config.yaml
d_model: 64
activation: "swiglu"
init_std_o: 0.0
init_std_up: 0.0885
batch_tokens: 32768
seq_len: 1024
train_tokens: 131100000
Each number is 128 + 24 x the weight over its row's rms, rounded and kept within 0 to 255. Layers, rows and columns count from 0. Numbers have three digits each. The size before them is the row's rms in percent of the matrix's.

# layer 7 MLP up, 256x64, rms 0.387, rows 115-186, columns 0-63
109:145131101121159112112112133105170140142156132164136110158108115131094164151085120145124133154136154143124117107137058153114150152123086168142139107138162151164082142152101123134161131103125152
106:149145144133099139105127130114150139144123062166132138116113132104099107155153146103118128136098168129132146113115080161136149132143106140111130155099095148159161110116085191124080128120154132
103:141123130108134153082175122135119127124147112111135166196117152130110115141174117086153157117117111171148143123141154130148158139131146141122136112100133129120064153132169108124107120121148079
091:141126108119132149075118144084111143082116120081101141118104163120144130110103123155079103155150151139143107092095128119086163159089126127179142116152125109139138125131099099110118115125148108
100:167143136134120096079141136119128152145155103157128112159092127131139112130128172157152105135108094133104129114169102148104196090115085104113141158110135162115154142099114121113140112163127112
091:134112135153171122118140165125166068132153137175121097123138124124138110150100158115099134160164161157119105110076167109160093135131150129142101146128148114125084156114144129115100138102132147
123:097149151116112102089110124167075152154125127089116078162110163138113153140102157135139116150117116070122154088158089127144120130157126107098127087110146128111115148100124136115153118121119145
103:142105126142124114132132169152129149106130141138177176147107137116069124172143139173119130121124105116126086121075140111131106135132092147146149130151147164106097135131131100088096173100127125
107:101125145104127088146113161130119123136145136137095086109111122121121136116119123158121104103123110140102163118148115125118156183097068102204129142114096122116183140136110121088139140136118133
103:114131098157121129165083163168163131117137077172156153122131105096123129141072099149162105130153140139112128159154088142127106160141131158101097137108148130138140107111149156123129152110139145
102:125109091165143136120134073160186150093136152114131141156138152089122156146096127098085130176122117130108142121131108111115099143154140104087126124118139148124166120134113113160103148162160110
095:095108062143146123125115118139155105153137119137132119113127163116138085117109167138162123116122102160134154128160139139138147113132161097114156139157155134090157166140145180107112134132153069
080:133088132171139135116113174095110119112121193134093167159164108122101145107117128120114131131134142163107125189136134160149116139129153129112127157130125144157148099095146129094090127113114090
094:144108104108127122141146110089161156149153140130149085109133135126150103120159104157104118101136145134150158165097133097088126196100118157142138158137103127164151144168149153146110159131124102
096:116167121140107133081141117086123135112105176078172162145151099151131128116135105103118107102136153131133131138122154161111140112123100126151118099114151098142092099177153152151174147113135114
100:134146102149103129154131141160122165095144129098118108115137095137124098142135080128130141111145121130134116109155150115121128151138191128152129098071146133162083107177098079165135144130148132
098:135119142110119136120135123136126141134152132096075118135135113105138106150112099154078108148127135125156157064127081152128120136115177129154155150098141194127122140130090101145099107146142094
104:166113122107135148105105155104163126162154177112142106110129135084077132109167113137121172133113151143111122131150145115087130141164130134104143097135138137124074124124156124170152152167136152
095:174138115156171149144150154109103159195124136148136145133086134176113109110148164124127140117143110142170094140163113148135122153118098079138134126116140125132129169155111162148103114123131108
105:155146105112165147142108140150071098147150112190135137117140110124152133104078165145126119126126119116127134117081134149155150097147114149102129156128130109155151189115122133077124133145139150
126:208149113066129120110135137160147135114108141154148145148125121152123092092121141133136109115134083111130172066131118178105118094130107139147128112144117161133145138113150123143144131119136106
106:100101119144168126109125125094148094101110113136127120093140121114120128139114105125152142145108089142143133120160069095125051133099148123137184147118141174146115129118168138142127133107164122
106:140125118114084119148135135121106168110141138121138139133149152145094110170150081125105104178128091084146119100126108124161113131090106127160138196112141091117131145121135137140113116083151157
095:137107142166142142069133087150080145157142119154152092067112144108161127130106138125125120154135137106123165125129169166110140135086116099113110129115166110145107161161117107142144121147132132
101:116142112119143112125119156091113123126179136095113137114076135129163144171113143095126132152142087147128153167145135118140114109144161101130095180157072095153148122115150141108088121110121127
098:085145152126131132150158109080105122138137139117135161120140148161138103118149133132176096083102123150195110115090145108120152150111105154156131164142148112123129119115131138155102128161140075
093:134104111150101113105139101161160121130136127096176086124104163135125106118143116121156161111155146123167127171150158105097150158155111149076141143166130114172102129138148162116125095126120115
084:113123109119144185127117148120111107100088105117101137108158118122106178144118155109171092146129123114090135125153150132127119043122120106107129155159129087128145158123126127104096104131140129
095:135168136157080133158144134153103165170127108083102106112129108112171150154134158113099145122111082100144122189143161115095133128135141181117118157123107123133117151108114144113140113123131124
098:140123138118083126126188148152100125115181159074163111146105135164107139176085142109113151170139153115123099115117143140122148090175117124123103123147127133136135127144131156132124141118110092
107:155125157072107145095118115126114142112149073153156151107140141126124123088113122113134162145093146106170102089128124107135138145104122131090128152093083146133098142126143120117116061140117124
090:105115128185110121155113146098102120160141163121116159137178136102127184101113109150092140152121123120136135103122118132118158150128173135193153123143161110125123120123102117167171132108129132
097:132126126163104122116076109141114150121133117111106156086163060115115123133152113148119130129120129103118111099154104139157137128163129159087115132129109146153054100140119105134147111113159091
098:117115116069142121104131110118148131164130116158112099109140125098168102146138113120135085145095121161089146124144104098160109119132139111137145170118070152065151126145131145143124127162149149
109:151144114099138179118119133146097121158076150129152109141087100113128146167136172158148135122124143167129136133084108087112139125143124113095117154157135139075133091125106155138163110145142144
098:136107128175158140144114142149176132131118101152122120108091124148121137128086162118111133132139127138126118118163162178090155125145099104137107124146143110100150193135117152130167109124165078
109:115112137130119147134097131146155154162118107192109144112118153126164095104151161131138135150123126098079121158152186152114086137121133122170144181138129129126123129123183115147108125140131148
100:152112132130130114118100114118108120155151121112135147133116133154131106122125155135165124124180096134112159113088150094133139107114096146146134095095163110108136118169088125123115153200122064
104:123102098118119113148136137096169137160162134116092105127083108125136134155143152136105131132101146135102112122121118132162146166173152087102150167122088113132114142131139195131134097137081147
106:118107137104129145082120124140111125131155097143125135117136097141099126147059152065111135116120124177110125124130137118179114121111133131157127127111135143153157155085109110096111147097154181
096:135121150143121130114163114098116156122103174165164087163140057143171118152094154124132095121171138147126115100108139110141127139119125125151096120093110113117124096133125132128137134126178168
094:119130133110117123152173127120119153110089116106093109170109113154104143142134152109106152094145131171188122126125141161088100151132092149165130132139129158126182136167146139138128139176133117
090:164138105073121102118146135141143124154140104099131117139150112159201108149162113120116107126153158106139142122120085101135119121102163135123117158102141154145130142171153129112113080163141097
105:113148141131088100156120123132079082156160163090102118134155131143084097106098103151129123166110121134142086152117109137157123135119134103130136117139184161125153124124090091100133157139142118
110:110136114142136101072151111117133198150098118119150096090126120132152122135124175140112152154132131127143138094138156155112123100110189136133145147118108132118102140158108109144090082098110132
104:106136110104101132127166123113140107133143097189079111145149101160147175143121111131143145151110138101113134139130061147122121104127141098145145165110128146121158114097127119094087126174112118
080:138121116162127109115135097132145123124128128123112189082115095115121114115156161083094104148088105102126137125160108106140122173091142092103156154142121098111131123131115168121103093144130174
105:142094125115144127151156097118118141165157148102174070091093103108145147113141112150130142112164136133119123085142107116109116122116148145161083162103103145141119139136069126099148124162123115
104:128168067103106176121089109130125121141126132100126164109136087149135092127118146133105114127144131131170108146089113089093101155129091125117131101105119169127070125148135153136157120129114129
095:121095069127159110155119133127151109157152132189134092093117120147177126111145113084100131160143166149126123097093145102157159144121151123123095152104111129109103145131131108114110130144100140
099:114161150145118169149137121132147114121091107128123136128129133110159162095132091108142108126165101089174102114143116125084134134103129126164110107114069098145164151146155174147144121103146157
098:120116094147139158079143117127113141130138146131077145144154142136123152121123073140123138151137154167113137109101137107141121085096129134104121142098131147096052146099094156112107140151129163
093:157128126123129145130094142161169131140106133126137140112117117129127094146167109135076142131101117135095134149095183174143182121180118144102165086145150138135124153142140123114123128110089096
101:156128090119140126140143130151103109141104124111168102114107103141096146146094084141129098108133054156154131115086159105137125108150127122113139114151124126107106163085164137129120154097163156
098:141108142124148133163099126137153173170101135160095127148120127180135127152134156126100142103138134128116087146179130139108095118079164111133155152138118153126101118151149128139121094120079168
104:157127101111157120128165101115093174158081117124097151116125149154131115147172141117138166112140103102124110145091177117124136143103140121157185128103106123127118138140105135146088138175110145
097:137127154150089161139148105135131080118126124117126215147135131142132138088128131120121142144101129101134148118069126134097134135125110163111115127136169137150088121164099108114093108150090134
105:107157157139176129132163096103131087154164092130134120114121149145074120126115137116125126149145139094154100153138169135127121116125121146128102140160088155112128116118125183133065118158098124
104:170163129107116128123124146153144104143105096121164113139128136112093129116144123138150125159097139141126113121118121078125183129182115130106119103167137121133190134149105103093132191112143134
101:137151115103113135129138152094102078126131111114120147145131203166155115135178135132144140135093089103115145120088122122121150132125138113168153077107144131144100132148096126103152111095144106
104:095102098095100102156104133090117097165175147144133107099122140089086078110112137108138143115161126154118160127130146123134140138123078107118097111126112078142115106121115154132109171127137135
109:113117150131113145137139087140114135117155134101142135124141199148152085088115169170119097158129144128111153134140168114144147144116122088115140117132089141095167082105142116142145122108103096
097:090154072144103086138130168135176131122164111137112154159157116139122117126127174141128106093093096182102109122124132110143092103110110136113098111139132157133153138117091131160118117123099133
093:124138135112140142122074134145144121122087118111126084120098118179123120160115116099121105140119125117135143124088121142090125111066139138153159123116156095111144193114162095103146088112136124
096:140100146154151134099155155124143157093131112147109095116156085136056143167089127133157121114146128130155145102169132107108095157137118135111129074127146131135098110135111147124173130150144110
109:161104125144153123120106124095171163160141113105100141131109165127131105165107125119151144126138135120114131147165130154144077127107101113142142083136141147172087127166177142175129135119113166
094:108154112116122153143102170120135090135139128156137141103134160128188106143120127131120115158117079108144153149102135143109114179169125096155141150147116155179170149119144151153149128099156111
108:172162118132108158130112201106124134140121120135117141131185087129132113119127119142112129142135112098157135113147141105103159126147103153178161120140125105182146160151107128102163157115140108
112:139110121160141113074112112137094147135059139144077121156137136119140118135147164149129143142126133115144126154159092095123124131169156100076099156134092135090107116120141102132162141120120145
092:093091136145088112110126157147167141111095157128151136154127142146143153135123094145140109139166104116120099111110146106121149154105118103159098127170106153130125099132204132130169137125168139
109:139133100109126125124103106095157104179118148091146140179134141145150127090138130105150140155175158156156163104076145115152110093119121117131130115135156158122124146124105115163111091131144086
104:115112122104125127161120111132127146162156159138089107086122159143118120129129132130109164121099140130111113130061111150157152114181148082131096118074097084112144135148156116149132111116150109
# layer 7 MLP down (transposed), 256x64, rms 0.364, rows 115-185, columns 0-63
102:133111100125137106141145173124076098108131112115168143119105160113162105106155112149127121139140113152060158115125130160118166141134153096140156117146142137107147110096115127090145102135155076
107:109107151070143155147147137117147135077114117122145174113155136088139151138159128169118192104170095115129134128136113066148120144104169147124130131127126111145128110108129101138129150117109137
100:121157115130149107102101133108150119112127112082149087087089118133133142176108136133175122085090130123119131135168095117133097121134151111121127202139108130118120124103094145125166129100137151
096:143099147109123123166104131138113109132131103129107153183143120103110105189147091130146170156143087143122134070122121145141101074123138144114099126135124168164133141114142151120112136156120159
100:148185119131162104100162148158136136152132131124171133104183142132144105069142133101139140132136143188124132124141102142151121135163133183138091131118121117140137098116114092115118129139160150
093:143099105132120133103125124143095135148103099182158141132165096108124150123133149074142116144193080069112096141143112140119111111132130127186101102120123137136116124113097128130144109125141118
111:179113166167126140158153141086155102128129143146131138151153152114136164163148143138120139089157133139109118166109132129119192112080094150123173141126122102175126112121129137141139149118126104
101:181118090105089148117094145117101109129125156116122136141122105137163087160160143121137094158175133152115114142172118121127160139143145134136133167135130124095097080132114128149173097127095115
105:121094150093121128136116141117154101108094105115170143105139120080133111164145117128114170152183186141098107131139164141143149084150132155109157133109134097138117089132112131156114130117161140
100:155118119134131124150101151149102115119125147108128083086089143135117117128093106144110092096121121134118165131145152150117213132109180151102126156158097125130099090128129146158134114148125119
110:118083163146125140121107159136144139136102123135100104101106081165124159146108139114162105117104161115153141108105150141124121127118168127125112118136122138144164099130153108090080129201152103
089:158154117106154173175117131139116130142156150123119157174132143141130140168124103112079185156145124142095162090112112142145145135102086122131111159151131147134147084115137145132096151144121146
089:134172124100125139117137166172128142129122123109124149113142153116151111129063108127120159098148126137106146156132127166118174142130131097115106140164123142061115091137149123152109105179134101
107:095171136151118103128119147146119080096124091141078150178111137089118125179120141126118121133136141100121068121105138119147130130144124129156076133128125159070147130118108137113098112126141126
108:130127126105157132143104127145102125061174103150114127128069119122136077143114157111121183128108137156108149112085116148122138106130117111091096154132117160146125140141113106095088107133135120
095:121099202143149106130134150113148139111147156106140092140123136099095151152142134125141139127087138095137128163108143118133162093107127157148164120117129157093122140118157166166109077114104103
097:164127150148131186118156157116124132083134108120149137109108081128110107117154140104168101108137169143118093131158133113088122111146146104087099108148098144117149138156176153140121125112154102
106:137110131142163166146149076164084128096137141138110155148115120187176151157117153123097160119089146116125112105110120149095107140128157131121146128136149160142142170132155117109115113090140116
098:113154130128123119173175161121115136122126115132154155130116114122156113138115134117153122201108115125050121135132119167083124140137103087115179120126156124102122153114139142113107147094134128
096:108138125118122132111149107135105160181169159119132148098110128159097165172147103151141124168131099139121124144121111123090123131103097131158126122154117075092104090137081135136089144109103125
115:136150169114120165121113063147126108157141110156123117110120115168147106085148146129083131151107124129153109119183127132117142076136133146158082130127144125093131171130155131097142142125145109
104:138089107122113128095092142148076121084119074123149093105111141151147073108157143083102128110134116144181103117135166120116113128132154137134091115133143103137142130159141130120130115169137145
104:126135152126150152069137130113129087160126129116116163107167092134138178113148171109101107127105116112171123125139106134136120118134156186156087134101111150142164159117111133113109152162137110
094:157185093148140155176122150127148112105113155125099130146157081158122142169131119131120134109134135082135096131139124102135118084169106136124150116144100148094147116066152133117112103133131140
098:128117111146145085109149156132129166124156100162127142119118110139081142087076130144162134128158118155162126111135124107133160112101172130131143095128086094134117122103110121097080143146136173
107:202104164125114163105127139176143165137143158132126116115149141100150159138106112164126155165135142097111154130166098125119113110159148107115094117100123149112139115107109100138173137140147146
082:162141134107084122142118162094135150158143115137081152156150102122115131174080128129092145102152105157101178103147116124137158140092129109097128168127126123123153122100085095113132118147138129
097:122141114080108132170119141129146164108159096125173137152095178141135182108136142122098110161106139149153181131114115139117116149146144134118117127136093137110109137095140149151076155107107142
086:132068161128135115132121136122165156091115149136157093115167098110140069143134114112146147143147133122126140096113099111151107157136125128106191087142133113133132140124152132107184092129111138
098:115116138115129154105097152162163152155047136096164127149141107073149149151157126118110130112160127143130109114126108098135117139163087125166126133102119139097138174137143121128102140133143110
094:120145091112108164127125138110163092080108149123140148140132132144134116140157090130126135097183111133119120154108090137106093110119128117110106103162130127126157140055096081149136128109152106
096:102115122123128154080132127155120143137089095157150125122106122130155089081096125173169106105145083146179112140153154150156120108106124152092129151144115123133153088103113098133134139102142130
096:107129140085139142124186130136104114115131124107123102163130173151130172122128110148147123136148141126137120160098142142106127162123151137168088124162151113098146139131175100170090100077121115
110:148141163156107072145175138133105135142127140094123167151118121171150140090169141132151098090152122139147111141145172169121174128134091122112119130116115143115142127081122141135138103151095120
110:116102107131128165130118153133146103114112088102125116116159162152124099123086124128112146084112136150085095124152111096112181152123146192127140125133142064174139128107133142128137130130112139
107:077166121094118132104128126162127131134125140107125110091100118135112155107134143094114134175141110125163078118067095112143107147115161150116112155122157095136127132129148131087111129167119172
110:138086130132113148133108140163166154144135110118058099171103144116177102145111138152127152111109135141120142209161131090114105129094156136131134139139126114118111130124136166134134130108141136
092:175164144097114167117164119096150144103140099156103117154136068092111103125134137098127142129147140147102076152117103116138111122160153106124178122146098099133107136123144144109134099110156130
104:108095106123109128147122126116084097071147136154120130091112121153128127110082120095149148154130119136134136129118067152144103131098151168140100142144143153178124101141117126188115111100133134
107:111143163107144126104084087108129122148156115108116146168137097126091092160128169174104168145169132102132091116118141105158104110158096112130141117095140174146125150130124126107131115145108152
101:122117158135096117141122170176120126130167128113093103111119139119120174111095137167137158098144127158144112154146124133101159121165158125129097117135121133143140103131138132150054100073118116
086:100107111204155110114133126130129110130132168127143109101115094098113163086135125161156081126131141102144093128135097145124191135151135106134130134128134147165111157142122134145094105120167128
089:120165107152124181116138103131101100161106135143105105127099167162101116174099098124140121147131101112128098098098114129105128111116120117139098097116118111136150131086132107136182137136124191
092:100094107091152159132111121139099141116133120119150084110105106124118106091128139127145130127130155105093159134128120131085129094134114138171156123156171112063110172169128133147140121135081120
111:108155146147131132115144101104112145137127122122138155098164149123128127111154107135075160106134155151139116121124143156092134104117162113120108176163086104135125163081090125088119113111187116
098:099100155149167125133117137066102171111128166127140160104136108096134136139128124153110095140183146133097125117163141102132133157097118166134137154161094117090110127129138142086132127098117152
089:151057190129100109155119117139154110120099128143106112119109107132142114079145154131179114120152136131099139129107119176145152108133117121151131135164114075113110140109155142152131126141163109
099:094130141135086131132092102109141138086147137126093142107124143143124130146147102161139217138116163092153133159154097124150099138125106113121103074144100122112129146141148106144124107095121127
101:145142111132145121107195172124102121120118135105156166116137121148108121090150187109127114128098132088149119162139161143160143179157121133143144126092121133140126119125163110138163137112103170
090:099120098143152105066094163125136102090097110135127098123150112150148125185108128124130129127137134099078125141136139143125136151119112140119112152121169091167125134115173137103117153183140141
108:159093091076157096144148096152115117134111114159095133127115135142124122167168104129105118119115120069119123144099122133148116102149131126126150132116181100089125099113151147074098140124110134
088:121140169150126133191128116108104150157089175109126138120176136149137129175136124120108105079163119109089119111125157116098111111147133095113091123138136144123164123122157105087137135135125094
091:135107193112114101122162126134134095117127164146117148124160158118129081134082144124155103094123150099111115134189112192132145130126101123114086147095119154136119148144130144112120140141141138
101:122170158138156144126103109103108122120187170128160160111127120148152140131149142110145097119108132125130134062172128138109151110128073123171132116141148169151112136130140098117155126161121152
093:124103056115107126143132120151144096159138143135114130142138138108138090127111166133150124134163145153127150084099087112155150143188131126151124125109164162113120118074116109150154111131157111
100:149136147138156141111132144132161149078139135106149131160126117136169073122172192138131099145125112143121160147128124138113072123136108142144139153099155157184154119142134136138114107154159128
099:129149140105130171145102082101168148154159127119101114151130151139147073144149151129142171127109109135150133141139132109159134101058116139148148132134148146144136095141175111172121107110144128
102:094140120111119077092179169083120134140111143171160104116074138130162134108145135140127125151142120146164059137138120147111137102123128102148124142110138131119136142142139119148135089112137168
091:124080166100148133152118136110113162175173107112117138125144174162110160171110093132101123108139120104151131108173179133133118103116121146148106144114073134143124143124134122119155118156111129
105:099177129121124138154157112164162135165160160200150116129144105159129119046112149136107133132139120145150137146154111109134102124120106114109144096139111133114100101117141134117158135103117134
104:169157125084132126115144119135126097103142118155109116154150092103115124141123145156114123105135063122102162101098100121132101119135167138166117140121122110079151125094153089144096119125083151
104:117136159119119094154138172134108138146126121094115163111155085098148092110116139180190128134136134165126105108168120120158148141151120123117152182155147137142144162120126139166128107151145115
097:138102112122153154106130101127062151135103120157136138094175135157147130108073139134138143134142156105155168066132104160154119140127104148137101143144141120130143124098125144167128134162162144
098:160116141157112089151169158112104101157158117146133122145133198129150153110129081105137141112115129177127128126080127129152150109131125136117107140127122137155146125141102198136149110136158145
100:106130068135116069130153146115135156149113129093172134157120149108153124101127087104166121152090153100133126140107142142123154128152142124140099080172095145129149134145140115090134155142109126
109:098135148132169133166116090114139108104113117171090125136150120090126130130157136097119126125161173112120135102157160124074175158114132115138083155140111146113125111108132102134095163098145111
101:123096125130124142116187077115100126161123114140161148173121123165096150142173108157129083104135121118149133096121118085168150141131086134133129112127133119125094146111155151123078118126145142
108:136146157125146123103116107155137118085129134181138117128153130110144109140120136101102090125165113101103108105122121103123135166106137150135134112118133100190161092144169151156132105154192111
098:129136137144104113125128113123148055093105113144150112110146110100128124070135179123137145177124109115124150135093120166124119106170131116109115148100154136142143142173118156094151088131142107
092:115163118122127137131109107118122135144132079113090135131127115123137134120109056200146165115095133152129121172117110157128149101096122089119136144158149174116141159148099137112098137120128149
099:118131123087147137103113124145078112091133128142127126115152101086153100107117148121136090069091118111101118118138140145083156145188129132177092105126099107130137142123123112154147137157148133
# layer 7 MLP gate, 256x64, rms 0.437, rows 116-186, columns 0-63
098:141133164128138118115100128150102141166127135082106101087104118129119104120128107101076139144138173147140131114149166142118135124126131146164146067163149120117087133155095081145147131109164125
108:096111137113169122112147105104105119108129110131178115133137162103141142162151175142115115095135175139173097135144140096131121102143127103115147133122140165070153146141112121139103152121096176
097:090127172137139134122114075115155085102134111141142117123159130161106135127139133064086150146115140095139125134131111086091103148140110173147121127132150139070105143109143111149145120105141111
099:124167124123122147132094132149124145139183125122091093105101094098126127127121134130141127146135147164118112161168152184103143164146129115120130160123098109160170166087114134129128080125095132
098:102134139118160079114089157092142126141123155152136145159088134123089168119162115134098148144163120104154092134065145114117118180134127118178152127117130135137097135114135113114142144131124095
128:124082116107122141179087070113124134111084125137069142134111108107150131134144110112123118086110166135109129153091134130125103144155157175126155153155102107110087101134129143141138128146124127
106:110091165156099143151122165107099150088120112167140107140106131099126111134116124162161111144128149138148108137143161125136103178124138153123142155121132140090087103111128111171178174142109124
108:143110135120113126141171134143119076134146128128116105163167130097118136159153151143131149149156135133137111075148192142136141097112167124145149099122104139111095092148103119108079105119162111
108:171104157141141113130140106112164116086124132117118111110116138117086154122132126106114149132087113146166127105099113095163109160094120151142153156182125144062151145111160149115125133158121151
118:146124136104084098118139114115113088138172148102173127146133135124130116098180146153127122110184109142118105120140124124156139168143112146130171153116073118151113134153158139135137129073103141
087:103092121149174113077138165160157131116081162142113141130115109107125121114184135142103158131175088096127117120124104107144128150127146159150139126144152151137128165132113153132163111127092151
088:139085121196098139133119146107110121106161143125081162124141126139138102130158133153151168154113104145154110128155136127192155125120177130162113149129133136113125121165148148124126121092165135
101:103140153168107133109132141147125108128165132157110136174135153144097141141100155118144057136104105129165115113153155143132156132123142162137119118167142112092136115115107151081099132165112171
099:150076123085121109105129088129106123137128137164160126133094094108142142143169169134119161130138155106154128133154133136132160138083145093094102122133103153104128107126121126197136129119168114
090:107100112130087118131150153146172141142187153091175135152113138129128132146126133135120135173124119135150136134131119094103108143105117153109079120120124170123110137107185132165132102074135114
106:109107171100109123124142112081103118194171110124130143165128099078145106100153129125128118124104117143115165154116126115146135170164174125122092127108168130155153140153112135131122122116109101
101:097120101077099123110122095121125141147179143129110138128137120152089151127105139119127117179122172160137065112118124130089105136136138154097108161117122111143091150172156155125124149114129155
093:111111108091112074114177113128148126144115136146077131097100116125127100117120143108116123140102125115110162133091125126148078103122153142137114136126095189120081074107132138114114166127127139
105:167098124121106104114151126151139116105131117113133076130115161102111162141140105110145122154160109112130097151144142127166138094132185109109141137109110148146151133158172126108139101141203148
117:151133131090106166174135096128089158137137139107098137107109132097137114090144137083128143156105134154169096131169129116143115119140107130122154118157184159116116148152101110157130157094155144
094:129065147122114132131129126127146182129147146139141122106083106156130117112138139080129130125090136163153140084120114111150113155096159191124134103128117167113109138125087126120134092141163148
110:122072123087120097146117132121139158162146144177097099124148119095137118134117135140107156144129135103140102105139157143087101080145152143162122158166124127163143154141158117146089130136173123
080:174095145127095123081130107104151112128138126127098128135145136133120116098127106098111135126153151164163102076114179152124150126117187134152130096144122106155100129105178167139135138134139152
089:129133143156141138111129133134088105118185111108130127111138133109099194165080079114160134138151158151133145117161127108140147132173137121136113121084114117131094123101107154131159159107150156
117:145092134136113142116124105139138097112154126123135146126165097117133142162140091153105118163132138064116114130142112101118103112140154127109097078087123113136127131120119127120171162170196154
082:120124128094127143108155107152130108144066129101145085106073124107124109074156157136124077149161118105136127103097143135143106103118128158132090133161125102114144132103157101165133129149131121
099:151110124101095168111105138165114135142138135132126137127157108089138094127138179101150098163118139124123143084172128139161115116159133167091151133148095118122125179139126110137168126090163142
089:123097105150133121166140140111163084137099125084114114159127079182192138117126136171144115125138131144143150115119132111145121116141136166140112095054118137116124121129146115148138105154124125
095:111128108193138135140111130087108109117161159125124132153173122099115111172127140148128096130103118105101113158146163169124094119148166087147173144141127130111127145126128113134127079125173122
090:124095146096094155113126147070085120165154149143138127088147129104144128124134142091129101070117139097142144167100111127145129139153130128152117136141149096140082145145163118105175117145108141
092:169107164158111152138120111106131129123133136162105182131133122168082158118175128143105107105126124165166120127091095155133117098104090118131093144133116155112127139110159134125136085089142142
096:155125151114080121140164141128111164108109144170100120118115123126144103117136176113127119111135139100133083115083124144147148135167099137133081172147128140102111145118130107152128175114186140
093:185121140101151112141185130134129106179099115143116137119132129101165142090133105104139145130080132099126109122122085107131119134121168158134126100086102160121103108127123123111097101156148163
114:145081119123149091087118131112134164124106112127103128155092105097124152131105139146147132144126152149147096111142125113117094169098134152153105121065142170133101104167070133133103121140137114
100:140040138118121156153126103110123127151134149153105113129107087122087104130145111132136164109115175126145131134135153139138133088114181115118108118123125145171084094133112115130128104127098099
103:146079148126075169137121093084154136153157147143127144147150114149129134148141113125119104096098108123138178156105135095143112113093165108156156119118113101137143107118148183111114128102098133
105:175104122129133112097142118151117120123101151148147120120118106152109131144143164097122172069144115085116112122077135097176105083137094116136163136166098127136092134098143104124119134137152129
101:140094088140123104098110168137120135176156153129125122091136093129127135175137143098096093139156122113106148137138129109129132137161119085106156105124115109122073139144119133089118082129114079
111:123145174160137164110124126142080131161131121141089132121099098081142128159088122147139122120146136140135140173109157114080115139097100121130126130169124102144072149141086140105129136118165129
090:082103184124149109123134129082107133068100168151118132149124104133104083098125137124159135125136120146125101122126124112145078098112136156105125129129138138099111101136165112097166145147131167
089:163163149091115146152099133110142130120145119136110161163100122138163145086101071109095130141138124152109067125122118141125091115150085123165106151144128140134105134139162120164100143125162127
087:131112161141128170161129166115113133153192157132145125126135128120121129168127134098177099122140128132078097137168105144126119137159159117125151153173129113134170131093146122125098168152105129
089:088135087104138136133156131112108163141138137107119125174119128167168140124115118085173133183104155122144122130115149125153114136143091160176139109154177142113132154132131120097099142152129093
101:129129113144072159135089108143120098117118166120126126134118102101103132133127136088136118085114138105168137178086146132122175162158106129136131101124169168130125093144134170110140162143113120
102:121113166143116114154108149132114092125129154086102174175128132103098140194130147101118134142125136114107125133098163103147125106147083132089147141111105117142080083162137101134113130127127115
084:114108132126156154121125151167153105100098143115124140156118109133164145122146139131173106110164165131131144143124150146118102106141126157131157108111090151191167138117104068141144101144126083
094:122133129143127143147128147113124169113144127120137182121092099165143114160182138107129140134146156124137117172127150109177159093133112114108111092139115103126142102113155103150088116079164160
115:123090091117137130174082132075127133108142158123089150074145151107121144140149096118163169150100157116131152139139154132117135098146096134131145116142095114123103128114163143122173161125138152
091:134157093118141110121086093148092094133091128166094159148092101135131137119111127084135116149142116141158138121120141164129167142139121119124149103126144103126114139184109097110090156142127186
107:151129146152144120120092156104166106088139117125126147112085118107103149141097120093106106127125126123146096113080129140166108176165113115163110101112154131106111149098139110098173163133157108
093:128116120141107114152162136137132105132136046130126142119125158088127133100104090117107107182147137096108121108141104108116132153201148139124140095110146102113099141124109132106159154136145110
083:148147129125143099120117116132098144081166140111140131101097079133135120106125110112167104100150149089111127100167095143105115143098108125135118162107064112135110146111117118160099079149129148
104:115102170117141100135175142168146112123151130119159129132087123109167128178177172125124118110127155137102149111112123126151091136116096133085105097126169122117145138152119128133109155157169148
089:139141123169103136091123106135106085107115114129153132123130109149125138136106107120171121118159111100102132090138116167134141053163165081130138093106096125114108127119112141148117108096149166
095:148150100103102135095111141175127128100126132119074118145110155125149123133105177103161134122115126120104103181126116109138109104094083150101110175113113119109144169161122164127125139138140164
090:140116142128149070106177106150131126121162129101161170089108123139094155136142148172129169125096108092159082122127141128111122150137101109113090158137146115116139156130103120146117152146153099
109:124100157152131143110109121078128121122115141134157156151107075161124106113132104109106149162057169122128109146129135158139128140096117131114165096124172102092123160122142130171103136107135136
088:137088136146073117171130146133157174123121154116144119084112087155118126142146144093143160129102144139103126137132162096108107103124084148106126152119083132149127099128170159126169133134155134
101:138110145122162160147106145125117116160088126122110119125132095107150131142144189141117173154124154132145126155135150098143099126094083148152103098146137145096117128137198099134125147083147123
102:131143132176119163192085152143109110123120114145087174155157099111164138137110123126152125113088132094120147124142124132168147076162141132140177130159118136103125139127137099110113119137125150
095:137127096133131070132131142132130107153101110145106157121161107116176156124099168090167134134175141090158089144105173100130132157148142128132105109121121092103096136109128147090122121150131130
098:119138138137159165165117144110137078131142170060120155164102102097148094107129106120157117114180135154139132135155109123125137160130149134136151107172140111137152170137133138135163145131158139
105:114140122118164121118150135112119098143125112118156173137105130163172122110064149154147111134112148094176134192108136117147152146118151142135149109115122105135170128128113111080116120137095161
100:107094129120122132151080176128135110127123148150143083108102125103100117114132146135118104155116142146121156116155202176109089125120123140103138105113156089148109138185128134137135139107154110
115:107106191114135166126165087114159119134117126143146160170112096121137113127101133157162098149143144146124126134159124141119112162093143137125147098117140098133109089123118101082150111108097176
098:170085090080108094141130126123159152128100135134071158139145123120094113126146103135090102141124145129158096135160154106103115152130107118157118127138120171101092113115138139151150182113130130
112:119113132133127077094143128127139133113157153127151124158105148102128148142142122103127124167152172136157090097159116169105142103135121109136115170075107091104156139124121134114099096149164082
107:143118150106157089145124080149125178108109143138156137111114098140121119144105131126155143114124182110097136142096170133129135101129154179116154097147119097133127068125099094136150119138144159
114:151102120153160120111130110158136089077121145104109127156080141160148108138121131117130150136073178113100166150107165130115093181135140130117154124107147113115106120110103125127110123165143099
104:128121140148123126149124066105159141148160117120145154132135092122143116112136128117119132110136167194153124105093093122153120145111112129142143059119163142136123124148096090146143083113091116
118:104146167125153137151181110125109105121110161164139141114130096110121108104161155099130136140129135101091131130096143106128094117062114118148132129164122163095106097151144125131120176081117126